config = dict(
    vocab_size=1024,
    norm='rmsnorm',
    init_std_down=0.0,
    batch_tokens=16384,
)
Each number is 500 + 25 x the weight over the matrix's rms, rounded and kept within 0 to 999. Layers, rows and columns count from 0. Numbers have three digits each.

# layer 3 MLP up, 256x128, rms 0.0784, rows 15-31, columns 0-127
505473511500463453508517510506443524549481502507473527524520534485506494490547561481480527509454441462519503528526518516572506527477483503465474498479512531465530504512483560505467523554472438512496539494530493475551440495471497487503503502504508549509519455514529478468525541479461515509492473479484521483483516486472528502489493514509467502569515539492511524516525543492519576500516
488485544518493511469486510487515464492468559529544501536430493468517479471481467479494481523460523481496518549501531558543484500490473535529437507523435538511457519473493472458551527455522492516491500486483537505528465465521503501508479473471511475537555479528511508531492500509484533452464446495508516501450469500459521494524506512519462490523530488526511503480486464508516465516483
539530473467467423477493525500524528449480509546444485507510475507496451536451508468476514508451526508526485498493550538479487522491495504454511505441486536529502534488468523505540515497451501508520493540514497502503510435502504515526495463483486421411468548505523486495441548495478521480485516484453527489515511490510483507461462499501533496508487527513514507503495489504508507527467
565502494457486465492522447510512485486518477493504519483502503499520554519457444424492455516517556465529511490537510484526526493498476474510503475489502498486498497507492510486505492507500460511501516489494524490491510496501500500485493538534521533482522512479493492474528495521532492483560551491531447502503522511525514496485483490517511463492487496477506487503486519492508524468498
547480487509496519481495575468493496533506453502463487537456505477524519503551518421483466463499456576488510503499499455504504482527507495466491484439498524409537471438539582537501495481454437549519511544547450521507450485455483504520483535523444510539484515518462482464530518511543467477498502465506471499508536483494502500496459509509516496520588520484523492441503485485512450553484
506479511510491516505502520510519505501525523486528500511491515495489534476516466538483521517501482499511492513488494501501482511490509497479498498500523514513542500502519506507522503470521510524502479512512511536487501469509537483504481504538503501473509515496514463473504525486498499493453522482527510533499508475492475535498491522513508469513533542499478501500540473479489490496461
502514514500499474542560495502490509453454440490494554501525479500528512478518491514500481528501523507510447487500532520521513498514486513500513476507505504509510529520535523520494520500459462526476470509504528460525476501449516505453503496512479480520508514491538490473536513481476558548475487443483492522487475520494477513521490522477493514502513491512500527486512490516495505533516
476513506483500476503501486507517473465545514492510465491491493486472540510454506481463499471532525491509470533497495516479499499506525478526495495499493476495525534469507508485489505494499523512531504479476506498451486505477512503453537493527510482517511566499528504463515518514479501515499507474478524548519482492518478535504505509517529484473469513484497491515487513459506458503477
487490495502507486524493491496496528506499545509516524492475473456486527474502518562464508506486474557538504482477503553494498519504455466500500474467482485471505485503465583515482523526429477502486478478489547513486511499472495517490527475460507516513467456482521503495500509463479521493515481480508492504513438462545459499472461519470510484538533491486488518512449501493511536517478
490496501504463507486495464495483489486533471496511484506479477531501512500485482484502501512508510488516513501488498503490519503487514501487516504517517513530510502512504518495499485495501508502495469498539473522516493469480511468492516505505522466493495532490488473493494504496487460485486511494551470496510517487471522523506488488489510488504483477481485492464523496510510498506501
490494452443477480493503526530553510515515469511487450498528490494529451533536561472541522454508475505525422546499439486526510508565554467450538523486537525477487531493489481521446496518488530537468541532537486535496526526473508530506545470482538482484451522501472480469536527499529460549509554505483506522588564494479489529487507455549515541478490513489473501497517526438473471508507
487508505508459499535522515460501515478529464465491486476496515479525508477512515481530486502474479471469512513511495519495505521500526522460491503493514475471496494494521465511478496516522482491487486500487534507490520485477503483516492526482485518513501528527527498487494472516502517528478508525503497493485497492497493517482509494513479527523511439481536474463522463481502483511518
512509502498511476489514507481484486481537479496454467469537498506508478500494488490487530486536503526496477523531508468465512493510498546473481472498520500526516515500479487537528489500470484525523503529473505468507507510482457494516492504488485532506533501473479458535548488535521470483541509491528491491512465528520492493482512533495509522525475513461522516507466477487488523512499
494451491497509467512512517517504480507469464504506463520506558514539513522529505543479532513525507464502521473523509502465466480496512499474503461504521507497509515474509522479466504528471517533458507496450485569522487528534508505494534492510519523512469527521469480463510449498504513546490545502519521487528512479531470524454489518524513502477499522502507515504502523521510481531495
516500494514529488511501520479513499468454498518518513484475541476475474562470500467459511493506500523522478470506518499515534480493499477506469524491470514485489471527482526487506475493507504462508533550489507470462509495550493517504464507484515478470479483477452496467493445464516499478467487530475451483507516471475500529474531516514533473473520506486462488553541531492506527462527
478512531524512553489462488506521486472484503497508515433453570483455490511437481548506492474505493503418498494474501480470452501484471512518497545500502528535517476522517471501496485524518517491520505533477469504481510533541479473486502480450481469505529480465494549502526454490534449490505495506522496504508472511496517495438511514491499476488493474516484488487489474518515472505539
467515531518540507465487502455480502516514488502512486508490520428527480455526491487505469499484482505511525486502490429483486538498495542525521556508513489512482498522509471444479463517509526498486481532451557502479524475506496523492501532496467473493516506469516529520539489473503515491475437515535497512469455509502508499497504516476457452510476491483481488476488428512516521506499
# layer 3 MLP down (transposed), 256x128, rms 0.0746, rows 15-31, columns 0-127
488500545497512474541546498482474480443457486470499566444489492492528501520499477501487484502477468445556528482495479472516485516475508516474508514465462471495476492532520479479450452464484486466520488469507490502517506449528511468562554531472550499524504495465491544530535475511533499532522480511538512508520470499473508442455531511503460479489468508497518542491421471526494499454487
501484543482479504491487504503507506498488508493514503513513489485507498457499480498513494501467498489499553519542645488507492496493487490506497492528507498503440503492494501481681510492505478495476493493504495511497459449485504505509482474473491515491519504494490505516484503499477496471500494492488494530479485491517513507496493601506487501495509506507512487491522457514518483512506
525503461515494502514474519492503528482505461562502498488497507492496496449506488492493492516449491505517416513483464499475491501436498499514463479542494531532586519495531525495507530514505470506462473547480491506527519497487501502482540501544486472482495470481504555478504484505520436490487537486468514526493516511497556546507503450513521490521515451534508526513504515503551461505503
519497479468449532518496489536495526495513478505512475532493475546497537502508512494517530476457492479440508520506456450468472489497502488509525463481486478471515496475506521514487512501465487524499524515526481508466489462473488479537501493518522477505541507485541524427541516505511525472501519505470506481518478481456524519505487517501514469504475487496505466486522458549513489494494
478432546516510552471473499535476472435458526470523481480492493516486491533504473494486479487525525527471538488471575566492453473513499523467473459497531507528450471487525499452543499499513484540525514494510510503553514537447429445486531522521505527542539464523507537543502521465494567511483556521501500484481532474522506469532454544520473450540489493525517490447498439474450436504520
500503485466503482496511486525468528484481445489493510483518527471488494511465508493508520510498506520518465504482433512505507498487518516529502493490487469482496482517503507496503548491518494497511506507470513498523509503477471446507504527482477492489479490476497508479465512494493519522500490489489497500486517492518504505511490519493528487496473498511489468513488509505482473512521
447468480478499483493482514518491511526552483477502493524542481484531459515511515500497500534491501506519478523503505489486523501492515457487476447465507485471465477491516503545506515461495518535488505503473526494509527479523519513506511520500488482518423495495525489502496523514477477511469492461503477467536496550505512482498498496502492516495496493506479460542516436497512524469478
539486490518528526540506493490500497508468495533478511496502504494510466489511503513516505467520497470480499530499492505511504492489487512477511536523516502505497484516495475461451482491544487504530499520477519490537538470511503479459494523509500490468523524507468524479529507491538504525509489501469465432494493511504500470477485497476471494494494501517502538465504547526505488471506
503506486488574541492501489503504492516498492528466524527477525520516508489510558520524496474540539512462477531501567497485504482534509533475482509531479504489521515479484485543537496474510463501512515524480562558541478458470510474502566479537508474519491503507477488531510493479481539432526502494472493468530490513492538494453487561498494471485498498517428506510542523501509458492511
492481532484511464516508484494535478488530491486511494496504527490484513454512512511477475507539496493469492523506507502529481511499524497498528494487491489493505474515516484491475516529522490473524476500529478469468507513486497506489484502486529474494525508508512523481491464511505510522500466508531496508495481510503486482488496519506491498504487505517497528477477489515523505527503
506513545511523523513481483475503477488492495499496505488489504491492512472492495493497521508498511498510554505500634516493477503472477506523508515498456509467529472503499490497652493498534516492519517478494539508525476466513488488484449513519491485521518502473520505519515440486488515468520481486523531488496468504500479473497495646506514522520507498503505486496493482511542496505517
513506493516513478514528485509501485512474519487503496527482467498490522516481484476518487543497503495494477502520501522479495470488493511472519472552509522462489462498492469517471523428514459523520472505473531518526473523494545511502502474467478486512459488478533524466513483503470535512490517471510533484506480505491482477497527529497485483501503497505492506462474489492521459467471
483470527452524493500520510539498483481518516477514508511494465494516508479508477493512507503492462509499527501512472511463499506515514534479506483465486507529497536497520499540453482468504522511515467555475484499532530505466484488493498514493489494530517518484521479523494498531521514513507464474543515516461540525516508490479513477528514513532481534483514546512499512476453510522501
509470512474478496493462481511471476502509503509485528479495539501480485539463498490522476494537487480527510523448467513515473465476467524509510473492512494558519502456510478494461561491459524518548526512521531508503512542497464526524495539535518489516498512517490509497478487463532515504480511513508496515503523555508467479506474456466476466507481499493487499477504513489463513521516
477490510491525522520505493472491515509504483528523522472478505465518491494502470486493515502499483509530544478480523501491533490493494522535519498501486464487493494527478517505489484525526484463454492521539517485477491456480459473517455514494540474531546495466463487440529486488482464449507503553456517474534479487503526495549512508492511507499487472470457511563540522543464525475501
508476503489480488525519532481504515548526521485505470546526499463484443486432498494479459462481474506516487506524430515510522506505501487511503545510489486501463432525460494470491505479497520466486504478503517465496536474479541538525458524480474529472463527521485487506496567508485481498530490498461504474532496486480503534468556453522458509467521503477521487502517494496448551507456
511490502519534507510524468545493486459543487488525542466473474495525516484476469477531398544519497477505489482481431496472475527482454502527499510495482502499511474520489457495458508489519514488502483494485501512481498478484484485516528500504520493483498511485481502522530482488510543445479508513512483463455493513492489463483527503497493454470497501526517491473488464536545546520505
# layer 3 MLP gate, 256x128, rms 0.0813, rows 16-32, columns 0-127
504513464471525487520508492503495551522509447463468482488545492516473509547535504519504519486548460517487469465471488456441523518518513477484568477473562489480540469522506541519470486535475511470500489521496445463437536532511494519485509553515501531476464511452494508475536519499490446549516531500500484480533526506529508506455502508473494508451453492476476487513506550487462520470518
541515487512513458496475511479491509513512493531542504502472513463522477521453475471563478513461505452538491482501528514487505488464523518480488525536461472541522550537501487505518504464544487501443475523551523521486531482471545462463549545506507446473537560457489520498447433497529505491510523495453523512545478605504535536483512486518518483511489442509492503483489507543527452469467
489537482486484521452480548473503498502487500491512528516506500496548517472519474483488521476471504515533524484507518505483503485507528507485477484513465585477485512460532488475492452522508465525508514495484482535500519504503529501515504488506511512515480555495484491493481487517499443495524523540511506470498482506532480492447510506461510446504466488435528507476498501513518501502463
524540517477496485489462488471501495514523513497475509544524536560489530482445490499549433452517491528505566540499478517428512461560544478487533549504531526531469489523430516476505459514466479536529437491511465515538535533537539545458500521496507474497561519447530470549463535456503510458480507491487501492527488533521472461490508493464502480433500446449454484533492474521527511474530
507490523519493497505514489492516523485508498493541470517486486507503524467518469539501509553499540529515483522493519515531487508510493477487499549507493499501531487499510511516507504463501522531470497492512518513493517477503534486477511492544492473472504526473518510485495506511499478499485503495510535502492503500486481513475473491477514470508501495484504502509511488511498475489512
454485508487489506506462516535481481537477456557451545517486484437521524492499461500511526501509478533528464510484497502474511527471486500495536487485524451494477517508520485478489522487479487528481531499501496496490470519467487517535495533507509475528520493483490509495529516498477478538495517483474479484466512540481467498484480544515471504464471503518514557484498489483482494492470
485508514481496521487459510496514513509469469494496474528492544450495510499510512474503500491466517477463525486488484494516460529501528489532490530520518508498509482535524513518472515495498540500504510473467513486504471533507476515499503519528512499496502496510511518487526515472520509503520499499462505490494493489492501490518528503515477483520510521506483496477522474464536501488468
528510555506516538525465538507492537494494522472463484491493476516517492517546519518517478479471475513482532533495475461448477494496505539476534512490501489495526482463493484508459513480504481524524502485518499483561474504517530528518485487478516501529494480538489512521517473472501503463502526516544535503452415482549495471536478502479492511490499534495457536444516511483488500512486
491519509509485483539486500484503489499492506521491511481497478496507468523514487518483509488510484472495509527495500494503515529489490493480491501498486492515505529511526500500511520527494505509513578540498486495498488500469477495501477493454489540475493459510491525519506509496501510488495513507488506513516493514512520538517523485515469477506516513522488502495510503548485494509544
474473529518501540535545453474490488509467513486482546487464504502462552418450473533441485551490535520511566483480552539474472496453485520550449461501461510525517472498503511513552483510463433472519503465495512511486443492506479462472452490534468517490520498517599485503484437462468535487487508487532513497453478485531479432529433529489508529538556545501535533512472493552520529501461
502537520505529471536545493513500506502497518496490518494491521471494463537493482476515506481507538452529488466509490486524469523485510520501508517535522471488524538525516513498507462483487548531501569512531520530481496471489510471510504477497504493500505499487506521475494472505466529512504516527497462492515531512500515475501489513482508485464463485502499498487472489488488506462495
481468514504485479488485499505484487480526498468464442497540457503526493527460491503482552508513504534469490499497521470467536492521509525467482452479488516509488519495459520496513484482444483510505500520482485483515527481512497491510487499511484513480520510473501471547514477530466464514525508473464496495515503520526497477480511547500495513529476508457509525493482498507476511487496
502510488521508479503527538534473516477462469504522510475510577493541484522526499523512495479498480480496518483519495518517474491480519473492508501470490470485512522495504506481483549525504550504454513496427506526511524533518517551526554503511496520539484515468471529510513478466540487528518501518525519481498508481509479519472518501481500488473482493549492492484484500496516492500511
489537518501468493515531484548497476544511504489502486494533461502530530461500492527489502545470497521520481511521517516458460498551506506505508493497540523483496517505528481522531481465478497537529512490511495493491494481470472424532490453507491498488497489487498464552510519546457526523533552530483517525493478513502548493523499498464530472461482506515549506460507505485473480514513
482503494517510462470514423524484511490564493496493529475478486518521532543516496487487480507504512470501507538488525513483501497533500498565485526505450514534533491473490531525494533519504484517531475518525481484517484496487487460453570455459511490532514527438476512468458450485522478486535524488523496509540471493516544483505534520478554487518486458508488466536490496575512449472541
499486560515551506489472493475505488544492506489497481559528458513494460499502504450500504500500502482505499483487530479469509537496534509490504514497492487547475494518480467474514487464478480474482518523472523469470538428521523479496522510554475493485516521493468546524490502493513471493476502526482505521533523535483550565502522566487493479452481514482490430508497476497481465491466
483512469532499509551463479520499520484478520488516513504505506537471483503510514534494542492486494521510504481497521519527469547509523486512485476470498508522486498476512517500519504499530491446492512469485511527497492513492504496508535504484520527545507457534494486528497474441504500485516532499498535543493482486474473515488464530530521479472521550530464508515520501450503509495496